{"num_key_value_heads": 4, "norm": "rmsnorm", "init_std_o": 0.0, "init_std_up": 0.0266, "beta1": 0.9, "max_seq_len": 512, "max_steps": 4259}
Each number is 128 + 32 x the weight over its row's rms, rounded and kept within 0 to 255. Layers, rows and columns count from 0. Numbers have three digits each. The size before them is the row's rms in percent of the matrix's.

# layer 10 MLP up, 512x128, rms 0.134, rows 40-76, columns 0-127
096:132146175124089109143151151120143122138095122126142173137097096110080120116179143125062143167111051104097122109145078191106131139175140135163098090121060157105162164065122115101121141138107172186174131120099210156206086127096117138127168095169191140120135182155112131096141146158126163135160108140173160155157129132107146089135098122147152116076180196153127104139178101156076087127098
088:178122141134143144147111073138123144136124133068119146129055113129149101097096128156161121184125142092049141193170157112176086116145158124104140103118092097163137084196099068127115109101130144128152161116149061165134114115107126098131094075139138114188100190143132121147191173126103079176153135105192183115149130086103180127146140111079169112093101146126074154164125095170154175167124
102:089141078166067153182138175117146168118096081129170115151119147156120075137166144139151126113125153114129109118159145154119123137074166080135103152133068154123161132167155117076119161117111147148084164175114042115117116163183110136118110184058123107084091165165128167149157117123105163116111150102154145111124085032120141080120182125171143081141127093109075054121133110082081134112150
085:132159121149117099135154164139142085153111124120146097155125124189126147155156137145108133115102156219198139108156143167138132131096160079161136099126114180147109097132175118144148112103154173125086102168123117118094109148124139060080190145041135161189127136117098165162176075116114162069165121093125099107133152199124092164128099091178091177166101141100079142065127130144086178153108
101:143102182139158120149175113102114150119149142119136138112175122182122122125123195190111141201127107110096156154136125165176173215083086247133102115090158155139136124104103166106145136125113102116137126131022099083130127091115139144166116125140167161114102166092166064143128149114136084127100125092124133141117104135155134165160152171135169170134158083089202115136124154109131099089119
102:121158096116195148138095157096152161160175102152147153139092129134156131119155116169178115097122184148131196150154193112152131138150076131146150126113151148136106136100223089132095151095161210092126203142105138170173115116208065165115141114121121105163106058099138147157152137172115125137123090079151179071183102128130084093134152153144118126130125131111119072122154123091138164132167
112:093181120108176113137157117141108164116130168153118163140148164152121182182098130174153102067175150103141116137089142099103153128122101187082120175123156150161167105133142081141133078142175116109107192101113159117115117162062124118168139151185135169184197132125118125053150053038145086173119139127115134128081129184165128157097118160098127121147086128141081158128084129153136117103095
095:125164121104118166132150134182132111100168236104144144130140119092133140106096094101161104144101125112132151110121136136175139153126094036192178117105121187093054132116143175148124090140124161111115097104145206104138096160092127149055119106134089131192148184179154134129124079145121144141129093124116150210149144207116085149099156133105150115095146146165131139111170138132133122174164
102:122080152081091121112103156122136136123145133164131154157106122188095145187113069132095130106158084105109170065100141130091202168130085145156143087176128146114146095070099086069155066176093131141115132178148136134126106132105084129140117126124109200175125156101140088179106149063139106101199138092095093103181168138182067114124141122132125191132140105141102165122116160176122134096106
092:081130102149155130152113121100076101112148093100157150088106151089155174150203140086089143090143067115137097177154102173190142144152154089110086102148098128106125117146074102084102127108189180136041166088064132125133099168114129131106157141129139147122138093155090144137158120149165145162093112158095082089157172195128108063113133168114166111125116192158135112183155123129114128094185
087:160143108066166117110164148113117084078111150140163130110156171114148140112057085102129082112126101145150088104107147115114117104148115141149150128151095079163107140155129165133122083145066087109149179176178151227187140117112125078093169143157074155110104120110133087156152101175135132125053164131140170107141121064077126161130153158131180120075150104126072114163106086139075173129097
097:176091156106136174100119110132116065201107154117109206121091176095077147182119111115160115153178148086155154112146088117153161077147144165118141138103093142090131133148122128139121127132110083171117146122114137131139124199109148157187161149139146136095136140170136162169128145174186106153109164091138099161114129070104149175131050105131114124151178140075073077116087103149032149134104
116:138059124091151120113092121149129078134124183119149158121104179167154169113016129149145038101073157151135139115132157094116111113120110119067123178108145181150141114039113152176133093130130150176070078102158104115102127111115125130130074079121138136131084123113080065136148117134138104131107172099143172156120124146156131168154133134131121096173160130171109078145156137067091102162154
101:147049153082147158157090122082090069132106142157132136101138141094093162132136070065096112108149158098136121054098115170135153099112121102152071137126055186128078115118111129076144103104098134141112179146138109171147103144168119173099203094111107154118142129146175177132117108137111125101119081158093081147114169085055156090163086111131087065115164119096124121131159089141094104164126
104:172112104128088132164153164161107182108141131140100106170148086168151140111098132135102115142095158185105133217161127200153118137052149156175133130105157141093197131107125176132163117061144084138105114088138136070147122073112150112122139083106125147145131118091178109194118186109125117121118083107145117142117156124136107167149139185108152187151108134101178134152028182130154114100132
110:130142086153175172130105122179139146089082129080139134066094111132161127127110117153149098151152072138142124124120124073121153142150061200140178092125089059119108170039118078144175122164128110182126131088142130153137096105102160145141175153119124139106078157067102089141150161091082124162120068091147111120082185157164155187168090183104132132163109084145124133107138133137109079124123
093:100113184073169163097100089128144078116121177137097203100188109172145162078177108097141166154134148124099079123138116164089120125162109132101103117104120114182135142084130108107180156077109131090163153117120137111209113074111127115145099098084168190159108174104148131158160158158162060175158055134093116127160107141131138118156170132141104100095132105122127141134107057198116119149127
090:160141103105144187118165152163141158139131166107105061128114157157160044120129082122142138103152102105178061110150110079102158155101095091133141126201127154170119066140173078134172135173086127115155121103147130157088147208134199115086134105091102115169152146154126148105097114119115195139160181110125151117143126072135083156120092100136066116121118116165137112158150143060095168131095
102:103117066152124094137142105129134085146179082112170061119117163172154160094083096070158105124143111175146126055115077112142120093124120096158148146140090153161159170156115172164139150156126127160086122142115075162138173173103099094090076114071140089098106111121123133134113147087152113120120089135125120062090090078127050135090146073132136055128135125039131081149142150102096132103130
103:131165181121101110078119126155141159094110161163171115144061134136137145092099158122120176155081085125154132135145138083159130104157147116115077036097107124080149140097120092155110151129173155135197182155153100021110127081159140130115115179074144173105176161151127116156138102116171146111141139155095165124145145107047152140140145113174157157196130140134109106130134209162147115138130
107:173154144098179134124095097107131129112152129130145093129228077074133133147129171179188104143140089137104163155124083111058132123093092101123123154116119173159160122146128059123116115145148101108132108132084196120125127108071205168152146113179081095128133150093139065103146172107135157163118110101167151116084208138158147165083168095119125117067070161141111144120112145119126097156103
110:100094118123177135115183097118149106114072110167130084121186172094067160086038121118078094115122144093157137085081149084097135168159142162188144136093117122099096154211116116153171132097115114146175080097090161121070151155153171138165118117154131130142122121178123131130122083118195084111187158146136085116096103124138101095139085118128144112111088101107146074101147068169101115112136
091:107140171106129089119116157097181123087161159146149099087086146083064138116090078089064144106156122141199119201092102108146177091089119163121128100068126089134105087131182126114134120130156112095160179179131137155169108120154095128113136107185131183116094070142105089183113076139141134088123130110100151050146106172059112127097114134125126155068105124177108109151155146133157137140165
088:068124121160184171166103133096150174103128127128128187077120133121151115090140166131133126159101147219123107127153161177079099148142093150167104112097190134198120150082086156098149117151086082171124089142192093130107171139165093063139135170120151140164096139129135101114143089081148197142150137114191157141100136157152113146158115137218149106152076091110134127093129160147109115134100
121:176094103135188143130119102109121169108156121166054138121146135159106039052165108133098133127124079153154095103144112125147186103137115141166186130134100097166121113104118094132108063166117152156099035127162125177139094093133123112076118085063131197194093114120141088163122129144100115144168110148132136152188103110098093140094131164130113170154112092159111107122129053148118125102143
110:127110136097146122122118090146157110146088181157150139158157115126132104103103123128164145111167178175099141095109177127145131092100118187128125112093145185120123180105144080076119171093171058087081103141103048115065125143135080095124105126080169174184140136083131149093068175128118159088110133098110119153062147148171080146148110076109146125177148159160091163129154151196123093161102
089:083075137193167097156158108088106180205144119183113122156142160140072135084152131151113164159181106101169106122096203085152138147175155137060157130080141163163119118149108142154125117095113123159134111116087128136088154079124092122136111097156115107062115098120099095100135100078125109108054167093101158072170145172176118089094114157125094139207139128138155110124164097129122136152102
104:076100130145153121083100128072117066143144092102143170118053123096126166151109078133137104120086100130146174124151131144120133111117158131143073125171121138140071167088130079169088095099085123108109133145171179077128105102116130164167137121150094159064145144113183142158115087185119199169159150164167167103099121098180122090105130109166119027143094166113158170131156176165121123135145
095:080129106073154134100114125106110139134115140146145101133149156146170143101147144137095205094079128124119109169134173141087123138159084108160089077127081113130107109100162060115188166121153101153126160121132153149118162112172098101106142156129121151184155149107151101116103135141060090140160183010160106150089121075148074134133175128139041153138086112068112112119112151120164155163078
096:141152145154137100134142088122177077150163152118070162154131145195141137147135084108149135114136093110117135037144083112067195104185118095122131141167108153135145199168131042092104155147157123082167182126131125073133124153186171143126100166144138150105124132113156148152089108130090153051161161092128119131131191107121135037116086088143097135128126147156122081153140147130120146165111
101:172132115126079142105139115200170081159100162156073170133182127159124150114151155131120114147103098156105128109118150148091145047141145178141181142071089112140189109097090142161150195129125204137105128120126126160080128108201173157138126072094119080080161124175117151141104127097098129110126167149129138246148132134110160145124131104093144113109087099116171103127079153117105158136138
106:146079166122102164177035145115136137118190074130113087130081116129223138079116121121140121185077140183120108141158086132148037097144145141175184149090122128103167095105143097130138137118128168143159154099159085139115072136185178144100156121072114128123126139092123086165166139114139099139093078109149194105133101098145107118128080100142086149105139160105179113115122161146105158117108
096:139029105113119169134154113140185114165139096158119091134099100172165096149132142129152106127164149101141086143138134144144113144201145127183081164165115142109113134140180141121079207122121092125055092069114086118108138130143124125185105169111089145120210179127024114080172122056145108091104135100142122159126153172116133104146118147125152169126101150128104138115127160098084099118136
098:147140157219086144145167189122112152141184107056108045105132121163150083144086101152136148161133137102103133170189146111119101161124138108129164135159104123159172115176135125134117052125146086094181156144140096119104104151122103102101156147149110142158144114114195086168111118161147135128150087107202170111144062092108079089135112158143119117109147187119074080120141116118154140198133
093:180110115181097103146167143143120168127101145119162159126087209126163142085099135098098090098124083117131075145141168145107082054125118151161165169162113177160160139111078145132140146077139123129167147140138114121116161189105159145105155153139123099120143082212158097107108141127203144104082135166105100195122175098084175160129094132121163098123165113135136184151087105048117107151135
103:122118119124162105138080121118135105136173083144167140101151145139133093051072100169140117153128142122085135065110113100118092118158104145132158177166107147147094197116174177127148108077137110162050191124191112176046126039095114113097141107141124129068101124088136111123141176167108091118081099095140134138134126139141161119159191113123094123165115129097082102135105131063091136126175
095:050114126135155144103120101105147144122094162106076053149156142148179137099159089137139139165112191065171128083128151094142125121158158092165134119149155118112111123128157082102145160111162151142081178127146123144128108179119132113087143083163190155164118127055164092130137167143157137174134106151132227039111108122075070152114098143109163118116101117108132170093110154133114159138192
# layer 10 MLP down (transposed), 512x128, rms 0.132, rows 40-75, columns 0-127
095:093194076129150189171095177109075145141142089060092121127122159082110132149180128140094094125142118145131114114130103105126205114118117125116122152193122127081089125115164129107089108103136150125092143117102158110061139149099124145112163178088108133129108066153098130112089069155175141135144105141113132131087100060178161107106154156204162147092112139100112134147043121064178160157142
086:074159122126131124201087201103168151092113150132103107129198113126157169118128151152171082151099121166112132181169165153094130146134147144072136094169143112126220078083121124138130087086150098116116031160157109122134146048145118105141125088164126147117117137097119092124205095103105155124104161118161124174106184131149145105135117085169147150148058084147131172117126142152138130116145
105:101122106065164092131161128185127119146117133135116163154079108143121171144107122111156069103086129088140085149119107163101142135085102135133133114149093159099127088088128180118177046149099169128082131184110170125131085116143145093112170104063117151141184093157107097100152140137153098138092141226136116107098096080098065177111148142196126096125119145123118095165104127095159198189125
085:052124156169167117098132143142074130157169153135121110079097130106119080064106078062130119139134133125079088170123115165131102125108151129117153138119159153093087145115179078117136144122140098059137096132186107115120136132048146146114138129129148140107131087111119141195074139115168145181105102168103166134168100110069133146158091115135186193148159088155127166130063092135042123094140
094:111208150157160206057103141151136108085127165136161134116098159125079093120117085071153087080104142128109110127110142116126109059197134182156159132190133023168095122166154079108124124119145080151122104170223107148119142165138155120124117136140091137124122155128137114125082105158139109086171134128132141161103168108151134098171144081155103093166108103122090127169153158125138128105096
099:157136157114146092063043174109121138095065133206088124087118083108154098189121099167127181149165151117107097141167119153177130185185135140168155119100075128145131062130138121105129152087160099113110139136172122097137172164123160108051118110158145111169119056123137131141106180111132180157110078092135166152153166108103158150157150097111147077158150097142152126139166099125126160134083
109:075169130100096152190119161125126149099113091180191155138083111111117103110142156162177100149122142135131047082152152124162147131143176091187171114104092080145159110136107083058068122114142159095114169166144157119165083106112104093129159139077158116057150123171201159107150124112078085124105124124117147103104087114093085167108130151151090091111109122147176080148141121084106087106098
098:163147114097123117097103131085094088135143195085173073147062114112172107141149108133183119131126124135142188055100101108147160057133125231114118105098119125119114102149121153141108129129068149081159089137078088154115123111081125159156094154139168093117091066177171146125117142109127097182099115132149082030136126134146133088155109151123112168128094147100135118166124104177153122081110
102:131136107111107138081110080140111187151143131122123165115071136171200111147134150084167052129043121163119140185123125134109120112135132169109114121173140093091166114143159107124158142161164135110158074119158165092104088155145196174124127073106138117145110063060122109157074139101127181161127124079100110158180134083118135124148167123155135183152097143162164123154153095188108187159094
087:158130112117083103190141164116146187110178106114081122192115109121117134124155170139102117131124166217207193115135124101123179172093118112117124146187134109100125121125118038104096131096159126155083048125060094180167113112155116144093131113128118102163095115112105137126095122149091143140148166087154128105148196150137097111084102112168163135116128154113087122112169173097162097097082
086:115149110131118121255098133135132187151178117094128078121162151140121121126101128169133130096143104168142111124120114102116143160115112120162136102130129132122108090129108067122074139164160162139131073111146129145139081131140156109180094073174178147151071180119112162074105103142102189125167153107104138127085123160143133137062063077216105119083118164098110119109185163107161083131096
100:129096120074146149044113134132115068183163117139142117154119140136120089146122161127119148124147117048114126111118100099187202094125116172138100131078183090150127139165139148117132140128130128176084155082109122134146156177102152191139124122076073182114072129090187160136081120151126143151150129141136190140132121123129131161134085106000062150144168150117095111119113111152147142119135
116:091145138137125136179186098122092101198170146148127115143137125134153170153181156102149141150134117093051110120185146092138118128099117113179118157132124125091142138162123146145076055117209157150192132140101148149128114111133094118088084130149123136077117140155098128141032129152147194100162100096102113099147051131146120136119121132158156154114106127132156111200116132202082077071158
102:135114156129147095058132123123092097121084153167089172145096124178123133088119154156059091103123119083189091108109101122149119110144135172133123091169178154152126129081088119142107092157148121110098107126091169091122164117170146140155167146075114144146134095100123074108075128146119057070141202088104119109067135152174096174077152198046129117185126148119100115138095120114148130140168
095:118163155102123124000135159160136106107119112131130099178112150096118120093109110100144178127142068126144159084144131085156085108159111097046122097110122098132097126105141097145077134128109169143163128173154145111097129102128049115126097168114141163080130152109088168132138080148135164111155164140169147112154130108120150079165137093037154097144158095140143130115186106140072115208136
107:088107054132110142110073146104126119117112115163101129069112167133195077113079134147094135120099127142158120165180183180135114136135108160135124066145119102127139095048110148124113063164106115159161128089131146094121092102125128132117193150119156108128128067082177106145125114110092058148125147180066072156112153170144136107114218110099080073111100132111128103115114110101173119080115
092:118070113123154111202142132098172147141130115071146103170083172104111143157108158118142146114091139123135102163113144085135151145086093103097121152125193097083141130141131154146098111180162127113114116130150058128143174193145061152146112131123115116147112189110076143029161108162080148148199156131095132167091151128138075116097071076191131156127130120113117143137092098078193150153114
086:134140136148139065060064168170099106112114123128141151192116151057149114185161090140079125114109103115145138129128086149074071096148138116112113105077076154116130125121099156170176167148111055170093171195151133119088103120106143133148093095173156101109156103093153105184114114133150106105116116124118164127131160163139185091189162131185168145109136129138146115209114121102101160169168
098:133105091191181101158135126120112149152112148099154115110070105135131138158101084074163128185143136137130150121109172151137132109141083161077078062094163155135112133187147078125118123113106137054042111115176105130132143160117184197186117129165142147155085110130109129156137151151123114084175143101177123158156138080125096143175084159150109149113102120173110192147205113143110143102072
102:100160140169094068138114157150142163136170156135167099096111171109133126087128199083076164130124152190134174096097118171137146077143202170170144092176156091145083137159178134143179117152121080101126131139118143151131134126153145085179152127141138087117130168171129133151164146138152174128148123090089134127061158164129130090182180098099069144163178129149118116129165122141214147159082
104:126211132139112032160129135060175113108142118142159128094098179103122179113153103117078134155118106142119117159061115108156143096108112143117113083143119060107122097118155103136059098103079149103096088094107080141121123120107137084148084097102144143125117139141065186065068134137149132141177134106098167113133088125094128163102143145218161140093079141130113071153113112154131115157083
105:091114161123107165130113100098109146182115115069165051188133120108192173147169125037160109148153119125096124091137144104093117174115143217141109112198120105116096106145121128146142169191189135138103079137120150153152144141145143140095120138060111109101115145124113167127168046124127135091149176161112127157105108133146163108115122125172187160149154115125152169157126174138129141181192
087:182179102089120091177127158156131188113180094074097138127155164119115110120102143178108099091121153147191123151079107122127149157146079127124120116158139130156175156119095088084128132094182200113074104141085103163150154128124092089102097112141165130164151102093142157149143165112137094180144195154143133056081078149121092132120125156196137070135104139153094127118173182108112084095077
096:058122138156165108152143131124111120106089124120179146090130136157151127152121154176097144180067103147111127177168131179120124171110104126122100104112169149121105128107145154090182122135129080166106134109171161054119097089164125079139109128083134110091086102116083077106177056145101168106127094120123126181113195168151111165155120161183093171144083083098110163121062101141167163055123
114:090164147093124110177128162106167076125088126104186105141118119098113164177115116112112170154166173094109205116178171164082124119152072145121058077098141142095145086111086148128156116089136108121113215124120103096090123153140130153233131119179129081126176081129154140119128106149102155098146129097152105126083176107168095134146132075110086097107140134099134161180121180111152112150102
110:125111152167136053102169147134106152147140158095165112151136094076180104141097093163127138161147104138073150125061080145133188148122128116138104144120127102099078098157126129167105132141185064097136124160145128150152158066101179105187105160081132113072103133160124141130084062129179120208092109096130169127077140095197122189112090150168157142119122156124068111130090129139114086118154
093:093114100132171160240130133165117123076141108114090130140097107124208113177130141103095154168155148108115159151159089169117124125124095121142153122122085117112105140138148137145090156135104097110127133194171107125101104100072143110149160142116176117112140083208144108084150101153099165088166136140193094166090126098128133152171101120241099095114118111149166152096181179145168106107128
098:120149131148158157146090162142086116111129142195083158169156196158144193185152160154104104145140105131098163129163125126140096196079177083102087134173142151153075140121119166158120110133104148130128130134147093163136102168132147163139097172144175196087095150116114119155098105179130087156121128115173102138110165131121103140122092085229172144136090129141151198104158205092091109109131
100:085126123084155155096141135154113106150132130137164167103113182166072137093149167079130172144130120086086082088150098124085150126099200089113116174140157147169141183114141133132124183197121160180165179105125135161108093138170110154144104133128161164178186119093151122112149132093164126165182088122139099131187174165133158186073135090053119124119165145112129146127047141141114128168152
099:139191143099141067070094125168141154200114157115185090108153112079121176074131147160063166148149127076113108097110109117125135132163120081157173160178065071088146163106141173134067108147159179121133130157103058134169144165161080161137088134137131136134129141137090156140061164152103124118087148152125090113177094141112092118123087127173095123091109141143144122192098145089112127107102
098:148119136117143150063101102116176053093072075128130099100133075154148152158165044099100097119152112114059103134160122125170129133113119161120133163127122176132122148133095152071149054105125152134139100137132159173130168152100085112143146132070141104166195140117125087178136105158126092125112132132153175106138104086157102118127097139008112103115172084113145141100164140115137184171096
109:105103065140107085222126152223075156129096093162145126156086124144127131120101161105110168126128150214139086181165079173104136156160097100127119192079175151171154163120124163107157151149087155129154105100128127157133107100160113128129125101137177135146160118063094125204097139139124114106143102125142116113151118078180148119168087154181187155114110153136127165102120136131138073127154
098:143170152143200153087136137120145088147064172086137128162117090150153081101188109139135167089155167144125068076145143088163109114130117133129203113131192136161111142105166079155127138151164123144158137119164133103103139133090102151118114076103138130167154087146104078106144071113152132093156101135058121125114116129135169131150128078042117055162144071055125138165093116141176163108147
099:128126149107026139113133136194118153190079144105127093130135125102115166109126078150110084080132083102178081109077081144115119162080170108122116091121155171129168192098138103148157124126141127069071144158140198105149095051100154117100096135104105163131107173173111126117106131141145110152117103117165159155174167116145146122117139172113192132113084058183170153124144130150123150107164
087:139126118124116131184133224110124193111181121134095185197154130101108119109164158199106102144161182153152191131118113135095126154168084137108103114138111093075147128135139066157086091144122137143132129142090133133175127119140087106122088067165112141124135142094109125081086138115077174071148168123146097125128152141189107087134114108038099124114103155111128123142203167111177088130105
101:086136124137103141075177098098148138182120110068218142152114147070111139155144134083158098114112077138098110145129083109134142169107144133117169119110152140126164062107142110086121149132110150152132158110077112042135080071106122159125118115108096158143128081143159103083121081155110142150137160127060172108169159101075113170172120117043135125100104169145120103116058116195145108094141
# layer 10 MLP gate, 512x128, rms 0.146, rows 41-76, columns 0-127
082:077105097130116105115162078082165137029102152155084142137134200173134116156135096144153150095103133152145091133128100145158127127162085091112145143031123139152114122107190158171123093192135088125092094115106125178120242106136088146054112110119147131116126142135147145152113049091148163119113146100106109139141088129138132133113090162174134121126117152115103142068110135062120129109147
103:094142146117119155216156151103150110129121124130140116117162132119111151135129121102137058078134152113085129201141068157142129151092096090151113124138175171107098102126129174109175051103092096112162137144186124060157125125115155168124229100144140087113130151133196140128125159128100157107095114152159129165119130096116015137167161160151158123129157155106160152175075099115130117160103
080:118131118184178108161125143092095124122112123042120103116157154184122116105040100071154114139049088107106072140131165144092099127156161138161171168124128116055103183110133135149164158131094118116174113128158133113156083144112089120146131098143138059124030115138110122109091113095161104104135160152128204133125159098114150174103179089125179102083160115112131110130109141140083101148150
117:151065136135124121211106137103068148170097113080092143134111119128152148124140142108147119168114143106106130120184109181153062158101126147107157173121143174153136140149106151087163155148064118193106103100128160064131131155171133117118190136114195114106083098093170099156197165167077107117066121142146186134170081122134152141105144165093119176121166131103181125131066111090149139102117
099:163145160132143157127118106102144183198110146134146183098119069135171133146109135155158158122112075111086126108160151118084132123191067134096136156180126177135182165050150105118109158063125198127172166189157091153079108173153113116111122178102124089139128124107137147133145156194142127135095111137131116151159150113076159163141074137144123084201144093085130096140151089086118106161087
119:120138125161114136173101074170121092165092167058068184089103141109138085142119087096142168203138091192122143071193118120119022122218146094150121131133168120125154133127118158133088139190097117130126106107167098196111163098182138135091144155141152151099111101125143123180084116138114115137109114149182135144157092104147145100180112172157128110165133118127155093124106126106129153113152
087:151161091150124128107140119139103134096114091209180133221137103078142107121107168150124110087107118130137115116116134155106135083161105161167098066149155118160158175088150188068116111133141124110133177122138100140115147135159122097156119130132144087131117187091202147162131069049106106088138160130166144114066200092112119095169085212150159152114130144143098143111099151086123096092122
107:131124071114129076144103198136116145189120124081130103126110123111175083117123121194143084130163109088104086163120115166115094156123087161113147139130147162093136150130082115141151154124102126156086099105165159091080073183085138181104137148076163135139119122141151110044149149127185106139114124091131131119181141157107130198127098101103138239135123158083113149094045147123119141093104
078:115070121166142145115131091112111099045040164154160197154084115077135140175168133089163152076130117136129105126106128177132132146182173137132135157095143102147120121112085064112134129104144134136096149136125129117119137187144123134128132191105172167140175120132082066156193104134191135129107103180124098122131164192129140127194148106076181122094121116106125130126129094177049144137124
079:117164131133160119086111162133133152106167166143160075131076165095097120105112087123065180132117139098113125164151130140103113165102092153160093098086118131132124082084122126090142157071116118157168173088136167153155157139178077129117114123220141133116120111179131095096105086117189114102168096110134092175089168057128086133092109099085188173141163151125197159160128185093142172138106
107:125093140119193172168131127131128105149109145130163236107085103133118067140120140157136123162140142131139179135197099147154090152171132142085089123140157146146130151078080131121103129094113102155135083181135148147141169161126116116184144163121157155095098125144148128143147155173188133133130129092171102131116136125141104216175106138164141153187148092020143097094069119130074170103108
128:121162137136140111115127131167164131112104125183133140114059116182168132123136180177071094122135079140134136143231159095125167120126137155106160154084193129154140124090092129139183145119128144121139160117203078133138126112152134072133172134080146150145102125137111060103145092137130102103096139080160148148079158160208133167115097210129108176137103082110122155163077115138129136132199
110:125107143126123157156122151086111102118180113094139137159131149064128122106159116102113151184134147139092165129132136157083099131128098115130098066127090170083080090113151130092148159100095118188150149128116120141119117148213133154087113135185154138131109121215156158124178164134105212102147111137145145159130120104085146096228130077154133099030135136073141133088160116146079095097120
130:100111102148108120178070129145097174152076150123134148122160094092149082152095150152123061098151192105082129198164077166093153098131141168174161161147178155129134137136126143132200129123144071096121149075134146099180161125102196130153207087122129129159107123120154060128109162126128138112125120090112130121102155155178108173144176150104106138114126120077163131171045149142130153083100
098:066129139232067123147116151121139147093118110098165093111115092098114125119154104112162154155106087154115077117162120084140146148112112157112100060131098136048142140098188109146154173165158160124184109114113145145121162149122132067103135088153149106154103066106089057126132102068137122112088142087122128140113155167090125190107156169122155132049124131138162159107066178141151153139161
087:118166136141168123123086098145144154154071137099074150104162101147120110213090100100128132102099228148154135158120143094110123097151134124138128164103146141109115100149131083193105078168096069112131119153097128098123117161062126156160176108139130137113096174148140105169071112062095155109152134158120104105129106167180076159121131116121130205117063176142093048112139150157081143127108
085:147134113166189114124097124145080098132153139090093134041067120072146078170152124144175113155116170158145147128156166153124152124098169086147101093139063130118107110118141100103118218119095182107112120112131164071126119121096107146144108187101161123133103071143095102182174142192112155086103107160171129148146132171148098135142154143110180155091161187074133098154119119134114170170076
106:143102184103134100121132167098102115094092217140095096128143136130166104145101125136151145171124198192162160201117201129170125134109095189079133136121185189180114158144175085119137142119136063144155151153082145156121157145124158157129166200168116176147095112121180123107202113149159156150148100162134153137082104124167108146118089148172124138109113159125161165127114159139141137142173
104:128160136213108188131126145156173115119068077096098119129094113079140077179157110155128085096093133115079151123167092145134084137164128142146103157098142115207148109162172067104123141148153171118125110169176096142118133185082130130118109134048137193106141069135124135123158092138170123085116148133140073152143102119123063120134078135159108113096089127119119126081139142106140157074051
109:168084176126186154180138111149104078138073091209174141110082127125145115115055134137116141133136139120148157194120148155082076149126115159112151153135120142161135186090066155116141166114119145167066149105141102126137159156168096156134132151136186111130167148100130103160121143157094098085121105132177120154112137124151139092184190115118134127145197132092168148095081117077100179067068
123:152180168110129186134064130119176190088132154067137153166074137130138137101171063103196139165141070188118093126159096164144153139179084068150136109149118133126202171101134097130103166135122143115096112115146093141103143122149085126129134157110103127096162158100180150140154119087140230115133097144112147098121124119111158138177164154153200171099165111156112123105119164110094102146100
076:082136135089202135128136147136160081106085177151194161096093143098124134125112146097104151165138155175143134149199147166169114147144131151165108062106098147105061110131129148145185134126161102110152153117128184141155132117143085126096146159136125233130135152102141102163132107156143103121156088154123152142141088110123097102170102201088178150073106054098130121117096105177083188141156
077:087086134132141099189201120110097147070121144147166118113140127122145142122067136143103153138139111124095129146155159176122133182135088146108153116094121142121108147052152176083143192116107134101108097092084170115132114106147076096126093141167208119080085132143113044067196121135132090074101122092126149158147151143162166152161156168124142125135122104142199146167050104156124150125162
124:188082110155160156127172141142115162098164118138076139107109166165136122116141172152104118133091095163139064132151106092181078143110163085141183162130129080111105116105102131173123137153144137168151062117191153130163114052127128135074154135115149146182080143122141094127164139090102080107073138137149171198208109170091134119139068162107185146177127111160113137135136062129102137101121
118:172148168090073164184130140114087147122105108137156156147135103163168155114131153156113100195109157123164127110122100148156072154147146112071092162087223183114105125153130125050140164120094099181159130106123112132143144094121142134196087147155140171092090122117145133127134055081204126184138129145139117156155072153149139188155095185127115125113101144112142095166129150158091074156134
087:158148143146187113098105105110129083085118145156118202117085125096146146132047108146137095088151076114101051109121154137132174096146113185161163127115162135169111136100097096143180070128134119115149146171168119148104066078129185111130168134119135126145105073087108043128057132091215128145109125105107134187119141155107108113087117169100117127124143126116129193138101129118098121087170
102:116157105116073135152133147154148171136102120160066136177157113154149161140190149087123101120158180124145128139113105171122106189111094097129093154099126114088206062156161108086126159139152158125098138085151085108142173102150067071090196163152120155173090130140067133126143157138152156146200134148120147080135153149111141183179111156138173204061151106142112093107100144141107123130106
094:093121136226112116151169074159131159133079140134139140138081163125200132143069167112127115094115122141135083056133164143112132137153112126085140123170109140177080118097102112096178148121106153111142125106129126112076175134136135124129092138107184095178191115146143102103150168076152102160127129061119153139114074181116182179142179121122082079177112122069162066139103109084140138114096
096:119135165170154146138094145160081117124132177086144155088078114112116097068135144097146123162097085186047086163130134187096129110163162152184162102108123121086198141058129085155174131127117114147125115170166103123146137136161114118185139171076110119142122125119088127149123160095085126116106081171126184168157132134085143098155130100095139153061065061085145101079128119153121165116103
096:182212088093087138137180140152104117097120182134114152128160125118112133151105141143134138132122110126126177143122121163134109090105144155130155097053170150102171067103175154144135184115120164149080169139093149182128112115159114122155166121108144120075178154139150135128162087120146167039153122126174139179116180143061129128154146109117158144037100134083188153146109164102058113108147
102:060120051136167119165192098151076134091120140197152155125141111186143086152126095090155110146173165122157155119122115168094122185106112157130120132058164145148114187114159126171160147129121109114150142151130145107135209121117084127115144115148152139068059104137115166170176130085127117103150136165151140117128114153164046157181124208155152111118147091114177139070107097124137123118146
084:099128128089183172134152121153120099123087172094142171062147137141134087136128148128100127089125144137137053119154103173106095175149116131159110126153132133064146072128139128111191150145053083103118080080184171144188102149105150077139168107131124112093128159172100131132168112035166077132121088118113166171160109105159172189130121133080105167139106142085133127127075166141137096138086
097:112184118150095171127174129093142076088170128173127144106146143148144147197180093166083190094183101141083146124135091186110140097200124013094112122134152167131164059127101115155114132102099162126159145136115142089166105150121095137138114152127172158110135151163114120080136103115120148070125130197110133166152122148119102133147111169191098116126118129137140101131119079205133152107172
075:132134139159092132129166090102103108120127086101165066166114143123138104101051169162142136142138086079092079126114152148123101188163106179122124136208089107152125108158112123104116114133073112131090154142138151166097127182155067150154080141168118156087167118137117098078147169126196111244167137082119093121127142098103151121106098160072178128147177117121099158148163109105102121115089
102:157095170071140146121152117120162136098108135022151118130099129113180165152162149156137140077155152153116137201142097141144068106089085163125068131140123174111095119083142161112139137109134034138096113132104101124119095112092180114118052142114147106083124150143154109066111135172166126194146161114156130169056160132129088176140127133137097079108174121109166161114098098169153110132125
082:127122130103165198119089118130156133102140177169144235118098095139084146184122141128109150084200115138135067133135108135095105156133158148115059158117111081199078145091142123122137097166140138084169164122101104175174138063187084102159174145111155135123141181115064134120093128134134113136134155112122089075130188146137087079077139107140121159093113117152163070130117106150120125123119